{"d_model": 320, "n_head": 8, "rope_fraction": 0.25, "init_std_o": 0.0112, "decay_shape": "sqrt", "batch_tokens": [32768, 65536, 131072], "dataset": "wikipedia_en"}
Each number is 128 + 32 x the weight over its row's rms, rounded and kept within 0 to 255. Layers, rows and columns count from 0. Numbers have three digits each. The size before them is the row's rms in percent of the matrix's.

# o: layer 3 attention output (transposed), 256x320, rms 0.223, rows 228-255, columns 0-31
# v: layer 3 attention value, 256x320, rms 0.0682, rows 229-255, columns 0-31
# gate: layer 3 MLP gate, 1280x320, rms 0.0958, rows 0-37, columns 0-31
# up: layer 3 MLP up, 1280x320, rms 0.1, rows 0-37, columns 0-31
# down: layer 3 MLP down (transposed), 1280x320, rms 0.0244, rows 0-36, columns 0-31
o228 124:129090145154152112126113154158132138148092130141117118148159078105171128118124157131149119146204
v229 116:098056118116130085113118151103123084144133139171108171110110110117123124109126116167070153082222
o229 122:115096119121158099191117174163158134106114084169148069084134208146125141197196143155133132147128
v230 114:026108091111098061135095101133146110095053109121107104122118099103113131143103104151202148105109
o230 118:083100136079166112124163130080100117130155145096083156177089190150122130076122133121141182108168
v231 108:138053157109112086140150132141064139157106120135157164146153161098151101108185156063056145155117
o231 123:129143091147185123105074033178099062105081122149089131123125138166080142075166117083178084086104
v232 110:110105084095082197102093143125079107209212137065163158122107176149129085120056168123074140078127
o232 115:114095105153164113120156137153157112099126154156113137150162139106138124177137100139138173112126
v233 101:108088139122085148152113140158170080122150103107067136145122162091120145164219101156131148162105
o233 109:162146119117094105045204138083120142110100150080155187068068121049121105074190109119101099113151
v234 112:160095127182193181121168089101102101099145078146099108116136079188133152154108157181158157124126
o234 117:116137125152144147127148092147135131139173128172138097131113111132097146100133115138115117079139
v235 113:152144131127113134132103100071145109134105120136119121139143092114130159152083075102113174094136
o235 117:141090134193165108138171170111154122193069166169150125135134062168097157132101087162110181122213
v236 114:174111128131148098121161093136113080148080144047103026110157123151077130155146163124120121088158
o236 118:123154152174179128148184162208137104179148149152091155128140185169143182018131119171143153107130
v237 115:165099169130149151130196143117082212122091112105153125092144174125053106123129155117124111097136
o237 127:165156116103125125138154095113116136094174146111142200135111124153180096156191143150127118151119
v238 105:172198120118129173087164127123086129148135135136142114139127143197172134107169117152169110076112
o238 119:104051118168136154101142152131112117156047169142126069127088121051125157139104152111109121169142
v239 107:125165182115131106094110143112175105087156156181115140165085189139168121105171099076105090169110
o239 114:154144109079110150143182178085132162134157104149127151118184148144117170098133139126114149085113
v240 111:126131113101122150050135142134087148176146107121147174111121115132136168107123069174176103123121
o240 118:098138126088169123056107169192172096112136113093114153142151143139151238198093098127125146123101
v241 109:129121160116103111143099113103151117092155109172212156140143113157141136114102114093137130091153
o241 118:097122081123190132122077102143091127178045161161137146128173138130088067118145127170089120116050
v242 117:095193130124107124143138104123104052074112134134141116152067103066134112171156123129122129106163
o242 120:112117091107132198212124162076113128075115127124177109122142116184117095111100108126139169127138
v243 114:054097099166143215095058108172126080174081139111080101167100116099156117100119080109065120147162
o243 119:140173125145154121151058115132145110169195087120090188159164143151094157069127116167124181098148
v244 120:120082149139131071136179121119132063079102064053117153133195095165177097146101090116088127099100
o244 123:087151079098084166102084142150158129144083172147057186103158145117113118143155159144145114111092
v245 104:112113152091103130129085131129147139085139117100112130091149158170135063202093188094142087096107
o245 116:109122110122137085093123161078208112188149154131077119083082114109150120160172185180105089125125
v246 115:140165149138085081115172122133082096191066107097095112129158127111094124141128165207066161145126
o246 119:109103114144127139095093177147089118127122141109059191048125083145152162097178151120160091089157
v247 108:133173144174165143132166130087158134152127174175133111170125093119124070075133154115123138082129
o247 116:106131113153123138146062191125104167096111096101132093130094056132142107151135117140103135066106
v248 109:155202101118093136123125135146117117108084081122163157153147186103131145106109117140099170161170
o248 117:164086055114128060147139155183085110085094116099107096142151122161147134102092193116100104132105
v249 114:108114125121066109135176123119098168140071155144170101138142082087097156136119060194119069065134
o249 120:028114110142155157144102154153107149099115202101160132078133220140112097102152178168135144135158
v250 111:129050113138170116115156132102186120167127167167046116103136141171169114075176092167141162140192
o250 115:132163072139157156119094124159089106133134119188187188181162103107069149149114185127147117197162
v251 111:128141123038118174095135093077174133128151112128130163199122148152130148160153144149153161111133
o251 114:130133128103214141186145147120068143155157109122181064135125072106139096154188163159172114148153
v252 112:096143172096130143107154109094144141053131099179098131183099097136130182123170129153081141150183
o252 118:121150085148152090085133084117136144175164107131075096090134159062116094113126135130171117148120
v253 108:100132144103112134116090083143143085186141050126137136101169122104156124120067131111215150099180
o253 122:099091139031199167110157163085104153115118109164090090171222128126081094094170148148120142142149
v254 107:110139155087135117107114163129115097087127076141106131125130196136161103115061161084132126103103
o254 116:104140182131111113132108116091079135157182134128102104189088095080150148115168081100031137154089
v255 120:164141069121168129152155169139105122127152093080128201112197161094085134174110136105144160096131
o255 128:068116112167181098034089123084117109099156151140089116150081087164149100099160158165165065103151
gate0 101:107131112185079108140163206155143131145163077124149143193139148108096132144151127143161131140090
up0 108:097101141180123162102150165077093137139116103090162085190102147121090134144121188108115088107171
down0 099:165099151129062129172137080184152120137110146173168154066145157125169053038107077119079117151122
gate1 112:106095116141090118175103173135110186138102125113167158137176103084118128086129102143140134105096
up1 107:109138171134095105103141108076081172155153162154065217142169078123117131122153077130134139098151
down1 112:174110131113163190219122155139154093099145150171132086075151108167121083125111131126169181076089
gate2 095:187123120106115070155174093111175136121150123063115126167142145068103101130127110125118160185150
up2 094:144047158081117053085119129100119158128114060144157139150152073095087187149138139178124080130164
down2 094:152173086085142084076129130167126097134104114083085162160130101093104148164134142118117093104149
gate3 097:095094129078183105117144145166091158165116119084098109123146144131101107151138153083116133114131
up3 101:152138101158118149170120068105088138155130206128107097105103134152163130157119153059100107118124
down3 098:161148108096083160155122149115137133159157071150087120074147107116107112109159086105124147134135
gate4 105:105109153149108152148073135134104114132119152190185175099115178093106209123100148213101108086101
up4 106:126124153151153161157119121081024129145090164165127072121128157167143090160149151133139153118148
down4 103:118110151128149116097122180142199131108198134090084119162171091144063122152172092052171188077119
gate5 100:157115101128096063171106106104066153156153129109143108122160160106131143143134154114107142135136
up5 103:072096146153130075155067146118147143128138083092068160147152132161141145110180120129126124176116
down5 093:184174107206114144098177103230095092113186128159094158108086104140148124103121113104102146127098
gate6 102:110106106140122112111126168100176099120064134187157112150060168111118102125101098154097126160190
up6 099:109159165130104067116090143057116175162127106102177103162102138144178187156100102129141111063107
down6 103:119145088124217120148110149103078079090116126152196089108150192122123114185091182102149123116086
gate7 109:168100087110114088057167170151089144131124083108137132077118153157135124141155168100130137172134
up7 103:134102183111108182139106096148101171090088125149147076162157159191132105133087098107091089114115
down7 102:107128120172064163192116105119115133137142125133181086128159129129133140140165149103120147167173
gate8 106:109068144170133134123126132157096151184149079176136123113163179109121176122125114172100108089088
up8 098:105120102100126118184100125076108128143062151138088128153146112098176070107104121136127142120100
down8 102:157129090109178104077076151130140105100153091158153134163154083108106127119138094126155127153120
gate9 109:140131120109115148157101082141099084151183152138110128193139149134138157112097109103104182151090
up9 102:097089123154181067093131081156108144116119145085143149118116068140105128107146154134119095128183
down9 100:053123145099083173099061159131137172110169096130077066074142137143101097135107097107070121092144
gate10 091:114130103146089123132100144178148114117070179146138145163119105146125143152095169172164179163118
up10 099:167078065024171157156159174119100184119136113105193149101129182229170136078112068122174099111137
down10 093:153115174163079104071132044097168152165153120173115142107167089153154092149119159103094084145155
gate11 094:095143071172159150080112085136109135128055111132060159146121116106114126112145160125120103121163
up11 095:171157110166170152129115191105080117107147110109123118064106104110120105093169153143121071097184
down11 097:092025175073105144050083223168116155135112093139120121063134109178170135099162028110121140140086
gate12 099:168133113102092125112109162149120147162184088152125137111088080117210127099134153113185122135144
up12 103:150161144108177123148082094110094136098084103142101161109084137148124163129155129125118127086130
down12 101:093116088137119131103147101144140174167101162209154078126144074128146109116120124098146081138179
gate13 104:143212089100099079142075101101118177205146133109044186153143113100155102174119121130117111119162
up13 106:123090157138079138127095148124129107074154126123128174147146094100094131147120122129134140125106
down13 107:089128073092150071093136160105142098154149155080171156107118117094168154108086134106099160115144
gate14 100:077135131175013108106116098119047102116148144193202148183124109122129113136091087139115116177133
up14 096:134084105228121129161126115168112150100141106102151094077162143183154087192088100134169171093120
down14 101:153125169184136135148161105160164105160119107108164150118079126084177177155101137133103094149140
gate15 105:158158163128132137099173140120121152060112096154124107149113081124127111071082132158129074133097
up15 103:148076150143089105067138106085087116108066101158141099116103146104094080103102137089124076119092
down15 100:220148147112132139194072104114146152141180117092147135124142136166145159186119144145125183126135
gate16 104:106148159083162149141125133134140137129172123098117098075114139147127089129122112111111116104063
up16 106:138145172086121160124113140177189099116160119108097110098147135156100131177070114079083089106177
down16 101:139112170160082161113175091142170110087178098141114087094039155116157098117206136129168137147115
gate17 092:113149156177157165129181125117067144090096090164147166090121068147115165113146103096146123129078
up17 091:165107155131106092138096118100180089183180177115189158193067157155112132137121118092140084109094
down17 089:109101136111085097126103144100111128133131142117145134125147151144182185180186127154109100128140
gate18 097:140121139143123114135170174111130116096088117147131099129128093194095156123131089143094111164119
up18 096:088137140112197180117124118106109129175130129152142126127141191158117162176118091095130177092094
down18 098:094107104141094151113144088094145132114121149138101070154096082159089104117129147098059172163135
gate19 094:094178215136126121089163125150128085126178128102090106144119092091124101157138124158104055122146
up19 101:138085123182092151136149083138140157091076133106124078211177062162161124153120228144168105124088
down19 104:190131196125145077114122113146101058150134126130161135077152122138130121131137167113144126088112
gate20 091:147117151188121138109134099130129112087141131153067160181131126135132134135159108106160115094170
up20 086:039118126083166116130106133188100116111115100162134135120125118155111135124141154146136107138172
down20 095:131142063127116133156161114159113164134177131104128096103142138123089123122100149094069105111174
gate21 109:179161104091106164062073103080153082117104090168163097171093157102150162175121097128080144179145
up21 108:106127157085113133150144162129118116132161123083076111130162113118086126105122068130164128124090
down21 109:114154157153145085141105144115101132117108146107089127167148128115183113095190112150156112099115
gate22 112:167140118092134101126106131096079104117138135169176123109160171105185114129173106187101136166122
up22 099:119092133092137122165094168166115125179104116131113128123139203182114132187124151184103185143091
down22 106:098100137107072117152122189150193182104074127086133154148099099134165097083111136098158109170120
gate23 105:119056070102117093141118139135063126130166146152158047111144128114066118073122015163158166127121
up23 099:080158145119095155117135134130165081126143162089047176105122130167141086099117129112166098095114
down23 103:079196120134087171120127117154154120157123168088114161133169112127163163081087196100169115155124
gate24 089:135116124174140186069169146100185101196079162097053191143138145104116097187089104145162147154134
up24 088:110118089138085145123130136154145153125088130125136128153148142183139182133143134101129179123121
down24 090:148155157142147141086147185111161103117092155105147164141125126163111089098123122129159158196140
gate25 091:115165101111140147132121106108159149131158083151124152183166136172145146105165074164158145107123
up25 077:140141179158054121099166141145099090136065155110098150092123080128131096157136117124108109105098
down25 092:083164125101102115153131118101128076127164156167070162101112133165135121142090120097108167112107
gate26 094:100164099129170108206117095118078114202176099160105105127101132174066139120144080106145110094098
up26 091:087109127109115133129105177148150157075085183093131156067158137130192083151063177132125073145078
down26 100:161142118148160069098155113095146105168145095152147138085146114134057173094103047141155120100133
gate27 100:078107167161095113113103112135069112124138147115157121134126156121180094138153138105171152138149
up27 104:092187129141106069150105102159104134124148119086059130142143127117149097085143128100101105156170
down27 105:152213140105125129164160151062177138093070069121164104180147100126161169085148158102196146148063
gate28 106:096145149122132084134134104117116070122123146136132135154142125155097186070107158170139129156146
up28 104:171129207084094123125102193155141159136115120119107121110162153153143127184089109136122122125126
down28 104:112107148207089053127167118210116141116139119130151084127129145113173130157096207146121091164058
gate29 101:134068090089095096132121103117145129127101121126145125150103188210096125173118154132111128142088
up29 108:132076149165125093132110092178154150120123089147176103123158104109081109138109087093141082204132
down29 102:162140127093155111105152130178177134137111153153156186127145151142099113145141114111185109137166
gate30 102:124082086072133084080105112170115177166129139149165082119129162157081125174125192138150146111111
up30 098:145155152116128139106143115138140086128133176155136155147122110100113143125103164114110081122085
down30 101:088145089117169145118053178115124082146188079118071116027148123098157130100089127121159154080106
gate31 101:129153091175126178085134114150118133163121124116153200116112177120114155139175078113127131160123
up31 103:115150130161150155110101116098099136126111090153103126084067087119141099116181091124153135138130
down31 106:141124124133102182145063115118102103075130174076081132121148125127191111119137109148206136168093
gate32 101:136136081139089077088122085164177120137166144177133122112135126130138147070150158129117100134060
up32 104:143132121142142125098124098132194154133120153149090073101186130129105122092094120124084132136147
down32 102:149132139124134122081164145058098134161121118086094080134169082146062112087095092139108155155117
gate33 098:122154141090158137139140117176107080142136092066172117112169125111116192106133185123086168172102
up33 099:113123106096131130215118146053120066098095165092104175137121121105122120082137058079143095154066
down33 098:125140160169170173136122146155155151116086145102140109071115108124117149088146108132160132166085
gate34 102:100122089161104137124149111205097112056075118092168145123121135061126170092139080152163155137106
up34 104:083123085174111172117156055113114143083115097095183136184083140148125124099157064119104127138099
down34 103:106095082114137152114168112163117067122169148143065146153058124114103105130139117132063102103070
gate35 094:151088113067077151074115057110107119127122142142067163109028120114101122024107104096140112093100
up35 101:177107131102131118116135196177159089119114133096119057147077117119187130099181071150148081106134
down35 101:072115109155153065136172101071138165136132087167144071167153143112142103168092098199168104149115
gate36 098:081109057088134117161171171134137149062056066197117174116100140155122153137075087201068142140141
up36 101:142121204154158142149132141069124150102157162208119157134058127170157116140126162092116083165161
down36 096:148129141083124102129111125137108152193190171129116144121150135134117135116174090071151119109063
gate37 104:135170099142138157172098094153135171169152084096151119108122146132095084080176136098115152143119
up37 102:113146090097084138135178068095067155153144075154122150147116101054087144076091113094144141147043